Weights of a small GPT-style language model, trained from scratch on English Wikipedia.
Size: width 64, MLP 192 SwiGLU, vocabulary 8192.
Each number is 128 + 24 x the weight over the matrix's rms, rounded and kept within 0 to 255. Layers, rows and columns count from 0.

# layer 10 attention query, 64x64, rms 0.162, rows 0-63, columns 0-31
[[148 158 135 118 166 119 129 112 121  91 118 138 134 139 125 131 123 114 153 140  92 110  74 153 113 120 142  88  82 149 143 155]
 [124 124 135 149 127 152 149 161  87 145  99 134 106 118 118 133 122 134 120 124 134 139 162 131 146 134 109 118 127 148 132 124]
 [115 144  97 114 107 119 115 134 115 127  96 150 105 130 124 151 103 132 152 113 115 130 146 106 131 117 136 153 161 123 133 133]
 [113 120 144 152 143 116 156 104 120 163 148 106 139 119 118 132 141 119 116 142 155 121 137 139 126 120 140 117 124 163 111 125]
 [139 123  81  95 114 112 117 114 106 129 114 162 134 150 113 118 116 125 146  98 130 108 137 164 136 117 118 119 134 117 146 133]
 [141 111 113 114 123 140 134 137 153 155 116 107 126 134 138  91 105 128 122  95 114 115 140 125  92 134 106 173 163 102 159 134]
 [124 141 127 124 110 112  96  91 123 159 100 146 122 123 132 114 111 109 154 119 133 120 121 125 119 155 130 141 153 141 146 128]
 [103 123 152 146 146 138 151 122 162 139 155 130 120  95 105 151 165 130 120 135 123 119 125 103 158 120 160 110 124 152 100 108]
 [109 115 151 122 137 123 132 151 109  93 136 139 133 110 100 145 117 161 130 167 131 146 128 129 120 113 149 132 138 143 150 128]
 [139 123 134 140 125 132 171 128 125 122 185  89 142 135 129 125 144 138  74 161 103 128 132 120 131 109 130 142  87 120  98 107]
 [120 122 136  98 139 104 110 124 152 103 127 145 109 104 169 168 115 104 137 124 159 170 128 136 123 138 104 155 150  89 132 122]
 [136 152 150 131 132 132  98  91 140 161  88 135 127 128 133 126 144 114 112  89 126 119 123 116 118 127 118 138 148 129 141 123]
 [122 127 129 144 139 147 168 151 126 113 166 122 139 134 125 155 146 132  84 182 113 132 126 152 131 110 160 104  72 135 124  99]
 [140 132 111 190  86 150 165 127 136 111 115 122  99 120 127 113 145 104 133  54 122 141 121 134 137 101 137 141 148 158 138 136]
 [152 127 132 122 125 119  84 100 136 167  80 145 124 150 132  96 131 110 138  80 129 114 109 124 136 142 106 153 146 119 120 146]
 [136 140 105 110 129 122 115 163 146 136 123 112 113 167 144  91 135 116  93 112 139 112 124 138 124 146 125 121 114 107 137 151]
 [122 165  86 109 125 123 164 150 137 156 163 150 133 130  98  89 109 155 117 128 141 157 121 149 130 140 126 110 138 119 134  84]
 [129 147 127 138  89 130 136 135  89 141  68 128  97 122 173 110  95 132 154 114 147 112 134 133 110 158 167 153 141 157 138 102]
 [134 151 147 153 140 110  95 125 151 152 135 128  99 146 110 107 123 113 152 140 115 121 155 147 135 137 140 143 140 146 151 124]
 [108 127 184 125 112 145 138 134 136  95 134 134 108  85 129 135 141  91 107 135 161 141 144 124 145 123 139 157 122 138 125 141]
 [151  99 111 122 157  82 118 149 137 122 129 153 106 119 165 150 138 112 132 116 143 155 145 157 102 170 111 134 116 139 177 162]
 [ 82 156 123 115  97 127 121 178 127 140 177 106 117 110 127 149 114 132 106  97 131 125 100  98 143 139 138 114 134 149 149 178]
 [121 107  91 129 146 110 129 146 129 142 131 119 139 133 132 126 127 141 146 173 145 134 129 135  82 144 168 133 108 124 147 142]
 [130 123 100 162 104 140 131  94 145 132  92 154 135 130 170 131 105 134 135  98 140 122 116 112 177 164 141 177 119 159 126 116]
 [ 98 128 125 113 175 149 119  98  97 146 167 140 122 137 114  91  94 133 142 114 130 129 148 131 126 151 149 114 127 152 128  55]
 [124 131 152 152 125  86 113 134 136 123 124  97 142 120 112 104  94 162 145 115 129 117  88 116 124 130 146 185 156  91 158 107]
 [125 123 155  87  89 104 152 129 112 148 142 140 125 169 169 138 132 147 125 144 122 127 128 138  84 163 139 118 140 120 128 107]
 [147 168 135 132 149 172 141 144 147 106 148  58 125 165 147 139 143 117 134 142 160 156 119 136 176 121 131 167 128 107 126 145]
 [112 130 146 118 160 105 153 111 120 146 114 149 117 146 117 142 127 170 134 106 111 122  73  65 143 150 132 104  85 126  90 113]
 [141  81 129 187 155 129 151 131 135 155 147 108 137 147 145 128 138 110 130 145 136 155  87 151 101 119  80 121 176 126 130 102]
 [113 145 143 142 120 111 104  75 120 145  94 139 146 104 128  99 101 113 133 163 147 149 118 102 143 169 132 104 127 149 117 145]
 [144  93  97 137 110 115 133 172 119  88 115 105 140 138 170 117 110 158 150 130 124 102 139 104 142 109 120 115 140 163 100 132]
 [136 117 139 122 117 148 162 121 108 155 121 126 146 137 130 105 134 144 120 116 103 123 156 135 131 137 141 129 134 142 106 110]
 [134 123 124 119 125 106 137 116 124 124 151 131 119 114 124 125 152 129  98 152 126 142 125 151 133 117 141 149 127 145 142 145]
 [130 142 122 126 133 139 155 123 130 139 130 116 139 116 127 116 129 118 134 121 139 120 121 125 133 119 134 131 116 130 115 107]
 [116 123 152 125 134 108 157 143 142 101 148 142 116 127 136 128 154 135 110 117 136 120 147 142 155 109 141 137 142 125 111 113]
 [118 133 139 138 148 133 148 125 106  99 140 107 111 140 139 115 124 144 127 136 139 111 132 143 123 114 131 137 139 120 130 132]
 [130 138 131 145 142 126 123 140 146 145 137 105 140 119 150 128 119 134 136 106 132 110 138 120 112 147 136 127 151 124 131 142]
 [121 135 141 113 134 110 144 134 140 158 169 113 140 129 144 147 131 142 117 115 137 118 153 122 106 148 135  99 157 137  74 114]
 [141 105 118 139 102 121 151 132  98 108 150 133 107 137 144 125 124 146 136 140 120 126 133 120 140 135 124 130 125 139 139 112]
 [123 126 136 143 122  93  79 140  86  89 121 159 126 135 125 139 136 142 170 141 135 121 157 120 115 115 133 137 122 116 138 108]
 [131 129 113 106 155 123  99 123 164 160 107 109 176 130 126 121  99 131 137  79 147 147 109 130 120 143 110 106 134 118  94 127]
 [102  88 146 127 136  99  88 144 115 128 135 163 157 117 103 159 134 119 157 105 132 122 104 111 131 149 135 107 140 102 119 129]
 [119 150 154 135 124 106 128 141 144 127 153 119 119 111 117 154 144 123 125 162 105 105 144  94 143 112 155 126 110 157  97 145]
 [108 122 138 121 144 125 117 154  88 119 116 124 119 126 102 127 125 140 164 164 122  97 133 128 158 112 137 119 119 140 151 123]
 [113 132 144 159 135  97 132 126 115 117 138 115 107 101 135 136 120 131 147 182 140 114 151 106 138 130 142 124 113 150 132 137]
 [161  90 125 149 141  79 109 137 223 121 176 146 116 107 135 140 142 131 123 121 101 135  92 137 124  97 141  92 123 173  89 118]
 [144 123 127 125 143 129 165  97 139 147 119 100 178 158 113 117 128  95 103 142 118 110 100 157 111 117  65 116 117 109 125 147]
 [137 102 131 108 109 118 159 170 101 164 154  79  76  97  85 116 125 117 133 199  96 100 114 149  59 190 173 115 112 141 178 181]
 [138  74  57 109  98 113 105 131 154 124  76 149  99 208 194 150 116  81 114 122 113  80 166 156 125 197  77 104 176 144 120  65]
 [ 97 167 147 112 147 141 132 117 103 120 120 129 111 137 147 158 145 157 104 177 143  97 165 113 122 104 149 127  87 190  86 154]
 [139 149 172  98  97 102  63 149 150  69 101 131 122 174 134 112 146 128 125 157 110 115 161 103 101 138 148 113 125 104 135 176]
 [120 109 112 115 139 181 136 122 107 100 125  92 151 151 140 116 115  90 120 161 148 140 110 155 126  62 147 153 150 107 153 109]
 [118  95 117 163  86  93 103 152 171  95 159  68 148  81 152 175 121  55  82 182 136 114 175  95 170  63 138 148 144 125 115 147]
 [102 149 101 147 145 165 122  69 124  95 156 154 150 144  35  60 183 157  78 143  73 146  54  89 163 136 101 108 138  79 100 108]
 [129 102 119 160 143 152 171 165 147  57 130 162 105 141 145 131 162 151 135 131 152 138 110 138 150 144 180 173 120 147 122 100]
 [117 110 121 158 139  92 173 140 142 120  63 173 111  77  78  87  63 128 153 139 160 178 185 159 130 163  88 136 119 127 134 160]
 [166  95 109 131 132 160 136 118 103 160 135  82 157 167 168 117 136  75 141 204 160 154 114 152 162 182 161 156  76 109  86  75]
 [149 159  97 171  84 165 161 207 139 154 130  92 114 132 119 105 118 109  99  97 167  99 105  84 111  84 146 146 125 152  55 116]
 [ 94 138 102 106 107 167  93 103  55 162  89 175 104 174 128 117 114 113 121  69 103 152 188 111 143 155 163 165 118 144 168 158]
 [181  75 136 122 149  78 104  98 116 149 189 104 141 157  92 109 113 109  59 133 118 183 150 181 119 126 102 121 201 128 163 172]
 [145 110  51 184 121 129 113 113 174 105 137 135 159 154 133 144 106  84 182 123 147  83  63 131 143 115 138 153 143 154 174 137]
 [126 127 112 179 183  92 110  78 123 182  79 120  85 109 202 132 157 110 181 166 173  92  96  76 115 166 121 147 168 125  92 170]
 [139 125 162 144 106 144 132 204 171  86 130 135 103 101 159 153 170 100 107 128  87 117  97 110 144 162 105 189 163 152 170 114]]
# layer 10 attention key, 64x64, rms 0.166, rows 0-63, columns 0-31
[[141 150 146 128 116 119 125 140 146 125 130 114 104 114 122 139 132 114 114 121 135 137 110 114 116 123 126 121 149 118 129 128]
 [152 132 141 121 143 111 124 122 124 140 168 148 144 113 134 102 114 113 111 126 123 130 116 142 118 145 122 151 130 119 148 128]
 [119  96 111 126 128 149 140 138 138 128 114 159 123 144 129 117 119 146 143 128 141 142  94 148 130 128 121 107 134 107 106 164]
 [115 144  81 118 111 142 104 147 116  93 121 123 112 135 122 144 119 140 158 114 119 137 115 109 157 138 123 157 164 115 152 124]
 [104  98 141 136 156 148 145 108 105 150 120 155 108 144 122 140 124 175 131 156 168 128 130 116 120 126 110 137 106 105 119 129]
 [116 135 123 105  89 150 114 155 135 114 127 184 111 127 116 143 145 127 115 132 123 138 155 122 115 107 109 133 116 110 138 112]
 [153 114 109 153 155 137 104 136 126 125 138 102 106 153 151 109 110 140 141  81 140 162 104 101 149 132  83 137 116  99 152 164]
 [113 140 163 125 110 123 125 139 168  81 159 123 137 120 154 140 125 118 134 127 118 128 154 110 112 130 140 133 148 143 139  89]
 [124 165 155 135 116 106 116 105 156 106 125 167 117 123 142 103 164  96 156 163 146 135 148 134 140 146 140  69 117 129 118  95]
 [104 121 153 136 120 110 152 124 130 100 171 108 163 130 106 146 118 148 126 168  95 123 124 135 135 106 137 104 125 145 145 115]
 [105 146  95 123 131 134 108 141 128 126  74 114 132 132 118 140 108 117 144  68  90  99  75 135 157  86 103 139 140 131 151 132]
 [148  94  99 103 146 144 113 120 102 165 137 122 129 149 142 137 110 160 144 107 126 155 144 110 108 137  98 163  98 119 146 164]
 [131 127 187 104 128 163 116 141  98 132 114 100 114 151 119 113 107 126 120 124 187 140  95 147 146 147 123 139 128 154 148  67]
 [ 99 111 118 131  81 138 149 149 112 158 103 152  93 163 137 136 127 115 134  93 123  92 109 143 127 125 132 130 154 145 137 178]
 [136 102 122 119 105 162  93 148  67 158 111 142 137 175 110 114  89 138 123  40 138  94  94 125 130 127 100 125 133 130 134 140]
 [118 145 147 145 121 114 134 129 139 110 177 160 155 108 140  98 169  77 123 153 115 111 155 146 121 113 155  98 123 135 119  88]
 [129 126 138 142  87 161 113 129 146 130 142 157 153 134 121 139 137 141 122 135 140 125 152 111 156 116 117 148 135 110 108 106]
 [127 155 143 138 127  93 142 173  29 128 141 104 147 132 131 126 145 103 142 134 122 122 136  96 134 162 174  97 125 153 114 117]
 [110  89 127 127 134 166 121 106  75 133 114 113 122 153 116 101 135 153 122 169  97 126 136 183 101 110 130 124 108 135 120 114]
 [112 153 152  98 113 146 112 131 137 112 133 119  98 121 113 132 132 111 125 129 135 159 162 117 152  81 134 165 107 122  70 160]
 [132 138 127 129 153 123  95  92 171 106 107 136 128 129 139 149  86 126 138  85 157 157 175 127  99 128  93 109 100 151 161 151]
 [ 81 114 172 118 146 116 102 160 120 111 150 167 129 111 103 136 153 100 137 124 109 110 173 119  95 137 153 126 140 132 147 102]
 [142 168 103 166  73 126 104 158 141 155 103 129  88 119 120 105  82 158 163 154 114 107 124 138  96 163 108 154 100 144 111 146]
 [123 168  69 121 105 129 104 116 111 166 137 163 116 109 116 134 107 114 111 150 109 113 127 124 130 176 153 125 139 142  99 126]
 [117 139 105 134 110 143 105 152 112 173 115 104 190 141 120 111 154 130  97 135 146 162 124 131 139 159 107 147 116 131 114 115]
 [159 121 137 146 144 127 114 166 148 121 136 136 125 164 114  91 114 111 123 136 127 120 124 108 128 138  97 121 132 123 138 140]
 [114 116  86 135 128 164 108 145 112 130 117 145 169 162 139 119  91 118 111 131 143  95 120 139 118 146 189  95  98 126 156  71]
 [133 155 103 129 148 148 123 142 150 121 136 147 104 141 151 111 140  68 163 133 124 149 110  81 134 129 109 141 152  98  96  90]
 [120  95 148 151 167 117 125 125 130 170 102 137 105 164 145 132 118 201 129 144 114 133 128  63 142 142 164 128  96 135 123 144]
 [109 147 107 132 117 178 133 130 166 114 133  45 147 120 152 148 129 127 123  82  97 155 122 136 116 141  98 129 122 102 140 158]
 [148 130 150 134 135 133 135  78  93 130 108 129 126 128  79 117 103 159 166 134  88 136  97 110 142 137 105 144 126 121 108 143]
 [145  88 108 114 113  86  71 123 154 141 116 152 135 149 146 151 138 138 106 110 139 137 120 117 140 152 146 150 146 121 122 112]
 [126 112 116 136 116 112 114 121 141 107 146 126  95 120 133 138 116 124 134 140 128 152 115 122 127  99 125 129 139 120 153 147]
 [129 156 118 124 132 130 133 140 138 131 124 132 136 131 148 135 106 135 142 108 117 114 139 100 120 121 117 131 129 123 104 119]
 [112 110 146 141 124 132 139 118 139 124 129 136 108 153 117 131 112 117 111 133 109 144 114 128 135 124 126 125 150 129 134 139]
 [147 146 122 139 116 141 128  91 122 155 127 113 111 133 125 129  90 125 155 114 140 122 128 123 134 137 120 153 126 135 144 113]
 [118 144 136 125 113 123  93 128 131 102 154 146 117 115 128 115 116  96 132 132 148 116 144 118 159 121 106 149 138 137 131 118]
 [139 136 127 106 111 120 140 114 124 138 126 171 101 122 134 147 133 120 117 160 122 126 116 121 161 108 145 100 104 129 110 112]
 [141 119 128 100 112  86 131 122  84 129 133 116 130 126 162 144 126 137 136 145 136 124 141 132 165 116 132 151 116 113 144 120]
 [131 124 142 121 154 129 103 153 144 108 151 100 135 143 107 119 149 146 128 130 154 136 131 130 109 138 110 131 114 112 118 153]
 [146 114 101 119 133 153 146 131 138 127 150 124 135 137 122 134 122 107 139 131 141 150 114 142 130 133 116  84 110 181  99 163]
 [151 102 157 116 127 100 160 134 123 100 160 145 140 138 143 146 111 136 115 114  92 147 100 151  95 128 152 121 134 118 179 174]
 [154 133 148 112 124 111 150 123  84 113 137  67 139 130 130 175  90 144 119 125 145 150 109 118 103 148 169 144 126 114 153 155]
 [118 119 146 125 115 107 132 144 103  95 111 105 122 104 128 123 112 151 123 147 144 125 158 126 157 145 133 157 133 112 120  92]
 [133 111 139 109 151 127 127 155  93  93 142 126 159 117 108 126 124 111 125 143 137 125 115 126 144 140 144 110 137 139 144 115]
 [124 108 153 127 104 138 160 145 120 119 113 102 136 114 100 140 112 144 111 149 134 123 116 130 161 122 153 138 131 136 108  92]
 [141 153 119 124 100  84 157  95 115 139 101 124 149 124 136 144  85 139 138 110 156 152 129 113 151 167 140 136 132 161 139 117]
 [121  89 155 123  99 118 135 153 180 150  76 168 109  92 150 104 126 153  84  98  85 136 139 132 151 133 137 118 147 188 118 129]
 [133 127  89 118  97 104 149 140 125 114 163 107 140  60 120 129 135  95 187 128  89  78 135 145  91 130 133  75 114 194 165  93]
 [ 81  51  89 117 103 138 158 144  99 100 135 145 140 189 146 176  87 109 154 128 131 133 123 184 112 172 122 101 155  85 119 122]
 [ 90 175  91 122 125 174 145 107 107 129 166 161  84 102 136 140 135 133 163 162  98 168 170  79 113 136 154 127 130 143  68 157]
 [176 112 161 103 142 108  47  91 133  99 151 167  94 133 116  95  77  97  85 113 130 108 181  56 103 121 115 135 109  92 127 126]
 [169 146 111 155  90 131  84  83 155 132 112  41 199 105 135 109 106 111 127 124 151 175 104 149 174 129 119 146 184 130 112 104]
 [125 184 135 123 131  93 130 145 142 114 188 103 104 119 142 162 114  97 124 163 178 137 136 132 212 130 110 168 130 176 120 128]
 [147 167 124 157  43 158 120  93  80 125 107 139 155 148  64 100 173 157 126 158  74 171  73 109 119  90  90 101 113  99  93 124]
 [118 103 154 152 103 102 123 126 195  45 137 130 106 183 133 138 117 143 182 156 131 142  90  79 118  94 133 197 157 121 107  53]
 [140 181  97 122 132 144 167 112 158 110  87 159 134 120 105 114  48 166 199 122 140 167 130 138 157 142  62 123  80 122 120 183]
 [123 157 117 123  89 125 156 137 156 150 122  77 146 123 160 127 140 108 141 188 151 165  83 134 151 160 141 170 116 114  64  84]
 [147 107 141 153  94 116 175 169 140 139 171 112 140  87 131 115 144 144 111  58 145  79 141  72 163  95 134 107 170  96  17 117]
 [134  90 123 145  87  71  45 130  51 158 116 162 145 129 152 134 115 123 134 108 132 182 130  79 152 133 156 118 137 134 139 194]
 [156  98 112 143 150 117 124 141 157 162 171 137 124 123 130 153 146  55 151 118  94 148 125 137 115 130  78 113 238 127 115 163]
 [116 108  95 172 112  64  65 120 142 123 132 115 126 119 123 150 117 156 189 160 123 105  86 113  97 168 165 136 114 132 140 116]
 [131 155 123 140 160 149 101 113 102 132  87 125  72 120 195 168 146 115 146 119 122 113  72 110  80 172  66 143 141 100  90 184]
 [160 144 182 142  91 161  95 177 143 117 106 125 108  84 133 140  72 118 102 143 114 156 158 148 135 128 104 186 121  80 161  93]]
# layer 10 attention value, 64x64, rms 0.176, rows 0-35, columns 0-31
[[147 104 131 125 146 106 151 112 116 133  98 123 150 139 116  84 132  87 137 136 127 124 117 114 147 135 123 136 111 122 119 139]
 [ 82  96 117 180 133 115 132 158 132 165 138 162 105 147 118 117 139 116 147 145 167 161 149 131 143 128 139 135 127 115 121 163]
 [128 124 145 140 114 167 154  94  85 135 112 123 160 139 111  76 171 122 120 139 135 101 104 135 159 129 132 166  85 132 140 125]
 [122 125 135 111 155 103 123 157 130 105 142 142 132 139 110 103 110 120 107 138 127 119 124 127 144 104 151 116 129 118 121 159]
 [127 144 148 128 138 124 169 109  92 162 135 134 111 146 133 105 102 167 132 123 109 104 147 141 104 122  99 140 104 142 158 131]
 [113 176 117 133 127 118  88 128 166  98 112  89 125 113 156 104 143 118 150 104 120 122 133 116 158  90 133 135 145 168 150 126]
 [161 116 144 112 115  92 144 164 118 116 148 142 124 122 116 163 125 124 144 132  80 137 137 155 152 151 110 104 125 150 103 120]
 [129 103 131 149 149 103 184  97 159  93 139 162 108  92 163 125 147 103 121 100 128 131  79 115 153 126 127 116 136 132 155 134]
 [108 109 126 137 120 107 104 110 115 119 126 160 170 109 105 156 138 158 114 129 151 121 165 159 144 172 102 122 112 141 153 102]
 [ 62 101 135 108 172 150 152 148 182  94 128 150 134 150 119 136 105 105  93 110 131 137  97 129 159 119 125 103 144  88 128 159]
 [146 151 128  87 129  92  87 107 112 167 150  92 139 120 104 129 135 132 117 152 137 140 118 111  97 114 131  91 135 146 147 132]
 [170  91 108 110 131 110 122 118 157 186 129 111 130 125 124 102 136 137 111 172 146 129 125 154 149 102  95 129 138 149 137 104]
 [133  78 138 134 123 172 119 129 122 143 139 112 192 136  96 139  96 117 133 113 187 132 110 138 155 130 111 139  99  71 126 149]
 [122 133 103 127 149 128 127 132 123 173 134 157 144 128 106 127 143 123 156 127 138 134 140 101 117 138 112 101  92 116 100 169]
 [142 162 177 115 131 105 110 112 150 156  87 118 119 137 119 113 126  97 124 107 111 149 153 131 122 171 123 127 130 126 106 127]
 [134 141 134 115 106 115 123 133  69 152 126 122 104  99  78 148 138 104  90 126 129 151 124 120 154 103 107 137 128 120 137 135]
 [112 141 116 155 137 112 127 160 158  93 148 134 155 107 113 161 171 138  96 107 139 114  66 109 126 102 152 191 100 115 117  97]
 [137 153 125 120 149 128 141 163 145  84 140  89 143 113 129 117 145 135 118 120 125 139 152 110  91 143 102 150 117 112 185 177]
 [165 111  81 144 148 110 107 142 164 146 120 124  92 144 128 119 161 154 135 142 117 145 117 159 125 137 130 120 109 140 142 130]
 [144 120  99 130 149 105  82 153  91  63 169 127 122 155 149 102 135 143 118  99  83 144 152 135 118 160 123 150 133 120 106  92]
 [144  69 103 129 135 145  87 144  99 140 151 123 124 124 120 138 117  71 125 176 119 136 107 172 123 150 121  98 125 122 112 140]
 [124 148 139 129 106 127 145 139 118 107 134 104 104 141 161 144 118 147 109 142 132  87 119 116 134 145  96 123 117 147 124 163]
 [107 149 163 161 117 134 105 155 128 105 117 121 132 120 135 117 144 129 128 144 148 111 138  93 101 147 111 112 142 182 127 135]
 [ 91 114 138 120 162 115 103 149  78 124 110  98 122 150 137 149 123  89 159 140 154 173 126 105 137 149 129 152 146 101 118 128]
 [110 163 148 130 117 135 107 138 119 120 107 128 146 122  90 140 170 132 117 158 132 141 108 158 123 141  93 104 155 123  90 147]
 [172 139 124 164 138 129 129  89 119 129 155 153 163 118 149 136 125  98 125 159  96 150 153 118 148 122 109 126 101 113 140 147]
 [150 167 135 155 119 103  84 175 156 103 143 152 120 119  84 148 104 120 150 111 120 141 113 137 135 146 103 149 103 144 180 145]
 [111 125  80 119 107 124 152 163 154 106 104 137 150  99 126 148 153  86 154 116 164  99 141 137 176 123 165 141 142 124 144 132]
 [117 106  89 134 119 126 140 144 113 119 143 122 150 144 136 124 116 131 137 103 135 147 116 159  95 152 134  93 139 134 128 161]
 [119 171  95 136 153 171 117  96 115 142 125  78  89 125 135 133  87 138 134  80 135 114 127 152 129  84 150 118 161 152 143  85]
 [137 135 151 132 167  94 141 148  65 108 135 103 145 121 111 123 135 140 111 141 153 145  98 141 154 108 176 120  96 112 134 136]
 [151 174 105 111  98 107 121 130 123 145  96  98 136 141 157 158 149 130 147 123 108 103 112 142 176  93 103 128 146 155 130 110]
 [103 100 173 123 146 121 151 133 148 138 150 123 111  82 105 120 156 110 115 130 108 139  70  62 170 113  80  64 110 164 161 170]
 [188 168 119 129 110 111 123 152 114 121 185 196 139 149 160 153 126 114  98 121 136 120 119  98 136 102 128 121 129 126 173 129]
 [132 120 121  99 145 134 102 113 118 144 132 102  97 131  99 125 130 132 161 147 147 145 142 139  83  76 125 100 155 104 144 133]
 [162 109 149 122  85 119 148 123 136 109 142  90 126 172  94  90 119 102 170 109 177 135 145 120 139 115 187 170 125 133 107 119]]
# layer 10 attention output (transposed), 64x64, rms 0.158, rows 0-35, columns 0-31
[[101 111 124 114 126 148 145 139 127 105 121 106 118 150  86 123 114 143 148 152 105 121 119 131 134  95 168 153 136 134 144 154]
 [112 137  99 152 107  92 115 133 167 132 125 139 144 108 106 131 126 110 168 126 116 163 143 134 153 132 126 133 107 160 172 147]
 [116 134 149 158 143 112 144 125 137  60 153 131 135 114 109 128 114 154 122 111  90 108 129 119 167 107 138 123  99 129 105 111]
 [126 161 127  96 154 117 150 110 158 112 115 106 145 117 121 142  73 114 143 155 132 126 119 187 134 129 116 145 143 115 116 103]
 [117 127 101 142  74 113 118 159 129 134 131 108 125 124 168 124 146 133 162 104 150  91 117 145 123 121 148 161 118 147  97 141]
 [129 159 127 134 139 139  86 178 110 102 114 130 124 114 134 104  98 107 156 154 124 140 136 126 131 138 131 131 142  93 159 109]
 [106 131 165 101 137 108 115 126 122 133 170  97 121 142 108 141 151 132 106 145 164 148 109 129 131 113 155 144 132  93 137 135]
 [129 130 143 113 134  88 101 116  95 155 138 106 111 156 122 171 126 105 108 116 167 133  78 107 108 143 127 145  93 162 163 103]
 [141 115 162 149 126 100 145 137 142 126 124 163 131 138 116 123 109 130 143 150 151 137 129 125 106 124 144 121 137 125 155 148]
 [135 177 146  86 146  98  88  73 140 163 126  46 122  97 101 138 125 148 175 134 127 149 118 117 135 152 145  81 100 173 110 103]
 [134 117 120 115 126 178 155 166 136 129 103 144 118 145 135 117 125 134 123 120 162 108 141 111 125  77 149  96 175 125 127 143]
 [135  74 179 166 127 146 156 124 142 128 131 126 105 129 141 143 110  99 100 153 121 124 109 141 165 123  98 127  99 101 141 125]
 [105 146 145 156  88 100 105  63 154 144 153 144  82 139 113 166 140 131 108 128 130 104 125 143 114 162 124 126 106 131  84 156]
 [126 136 139 148 126 122 130 121 165 160 139  89 129 123 132 155 112 111 102  99  98  82 112 130 122 137 123 151 115 119 134 121]
 [132 107  89 127 156 149 107 149 116 176 145 122  89 119 152 118 131 133  91  82 124 141 145 168  68  90 137 126 157 151 119 164]
 [138 127 135 116 135 156 138  90 116 140 106 110 103 132 135 178 153 135 153 147 124  88 101 105 159 104  79 129 146 113  98 178]
 [134 166  85  92 171 107 146 122 125 192 155 118  98 147  74  88 122 127 142 132 136 126 122 127 165 117 150 136  89 116 152  81]
 [143 149 102 129 150 154 161 140 125 140 104 106 126 100 118 118 199  85 103  80 135 150 120 168 149 124 137 105 103 141 109 143]
 [127 128 132 141  79 126 150 157 122 135 142 124 155 102 144 157 117 108 142 137 150 140 100 119 144  96 171 122 127 172 145  79]
 [133 133 163 171 110 114 161 108 132 129 101 120 133 137 147 115 122 126 121 138 141 103 143  83 127 143 161 147 168 165 105  95]
 [106 137 164 161 120 159 136  90 165 133 104 145 118 142 129 101  94 131  92 106 154 132 131 114 156 107  85 158 134 113 144 146]
 [109 133 128 121 153 109 136 155 110 128 187 109  84 128 134 149 123 155 114 133 146 156 124 162 108 111 104 124 111 109 107 129]
 [104 138 137  97 186 167 127 150 144 117 159 145 142 162 123 107 134 118 148 116 130 117 121 133 107 162 153 125 146 144 124 104]
 [117 161 114  96 138 147 130  95 139 155 129 147 110 168 124 104  96 100 109 121 124 133 104  95 119 125 158 152 148 113  95 159]
 [132 123 150 148 117 140 122  84 153 134 111 153 120 106 117 110 168 144 132 110 134 108  91 130 147  64 120 129 108 140 137 183]
 [ 92 131 109 123 128 160 169 110 100 143 139 130 111 146 116  98 144 144 151 106 136 154  86 136 154 152 120 159 137 116 141 109]
 [129 154 113 104 124 124 151 111 139 116 130 108 120 127 159 140 169 140  84 152 174 134 108 156 146 108 107 139 126 156 180 127]
 [160 179 100 124 128 126  92 134 122 132 149 102 165 144  97 138 117 128 148 131 168 134 122 123 160 131 128 123  98  77 145 103]
 [ 99 150 125 109 116  96 152 106 146 124 150 150 178 130 124 154  87 148 166 125 131 162 109 146 123 116 145 142 151 148 126 121]
 [177 124 103 137  82 145 103 161  98 139  67 182 122  88 147 129  93 167  95 168 149 108 117 118 114 116 144 139 100 119 122  95]
 [116 145 107 117  96 121 171 113 115 111 127 156 148 124  60 128 140 151 163  94 147 107 115 111 131 136 139 155 163 111 113  94]
 [162 100 115 155 173 149 115 141 135 117  99 138  88 112 141 108 151 148 133 141 158 124 129 133 139  78 147 132 135  98 161 124]
 [134 171 138 118 133 148 133  90 125 155 114 126  99  99 116 122  98  77 137 155 151 124  41  81 153 139 110 122 125 161 199  84]
 [160 117 134 103 130 109 137 138 150 139 190 165 149  87 123 146 149  93  79  65 129  82 125  93 135  98 151 130 121 146 153 126]
 [110 140 136 133 142 163 130 104 108 147 126 144 116 123 118 133 153 122 122 131 154 137 111 146 110  92 118  91 164  61 129 145]
 [155 129 175 157 118 172 145 154 126 120 131 135 112 129 109 102 141  88 136  98 126 105 154 147 116 151 149 129 145 117  52 115]]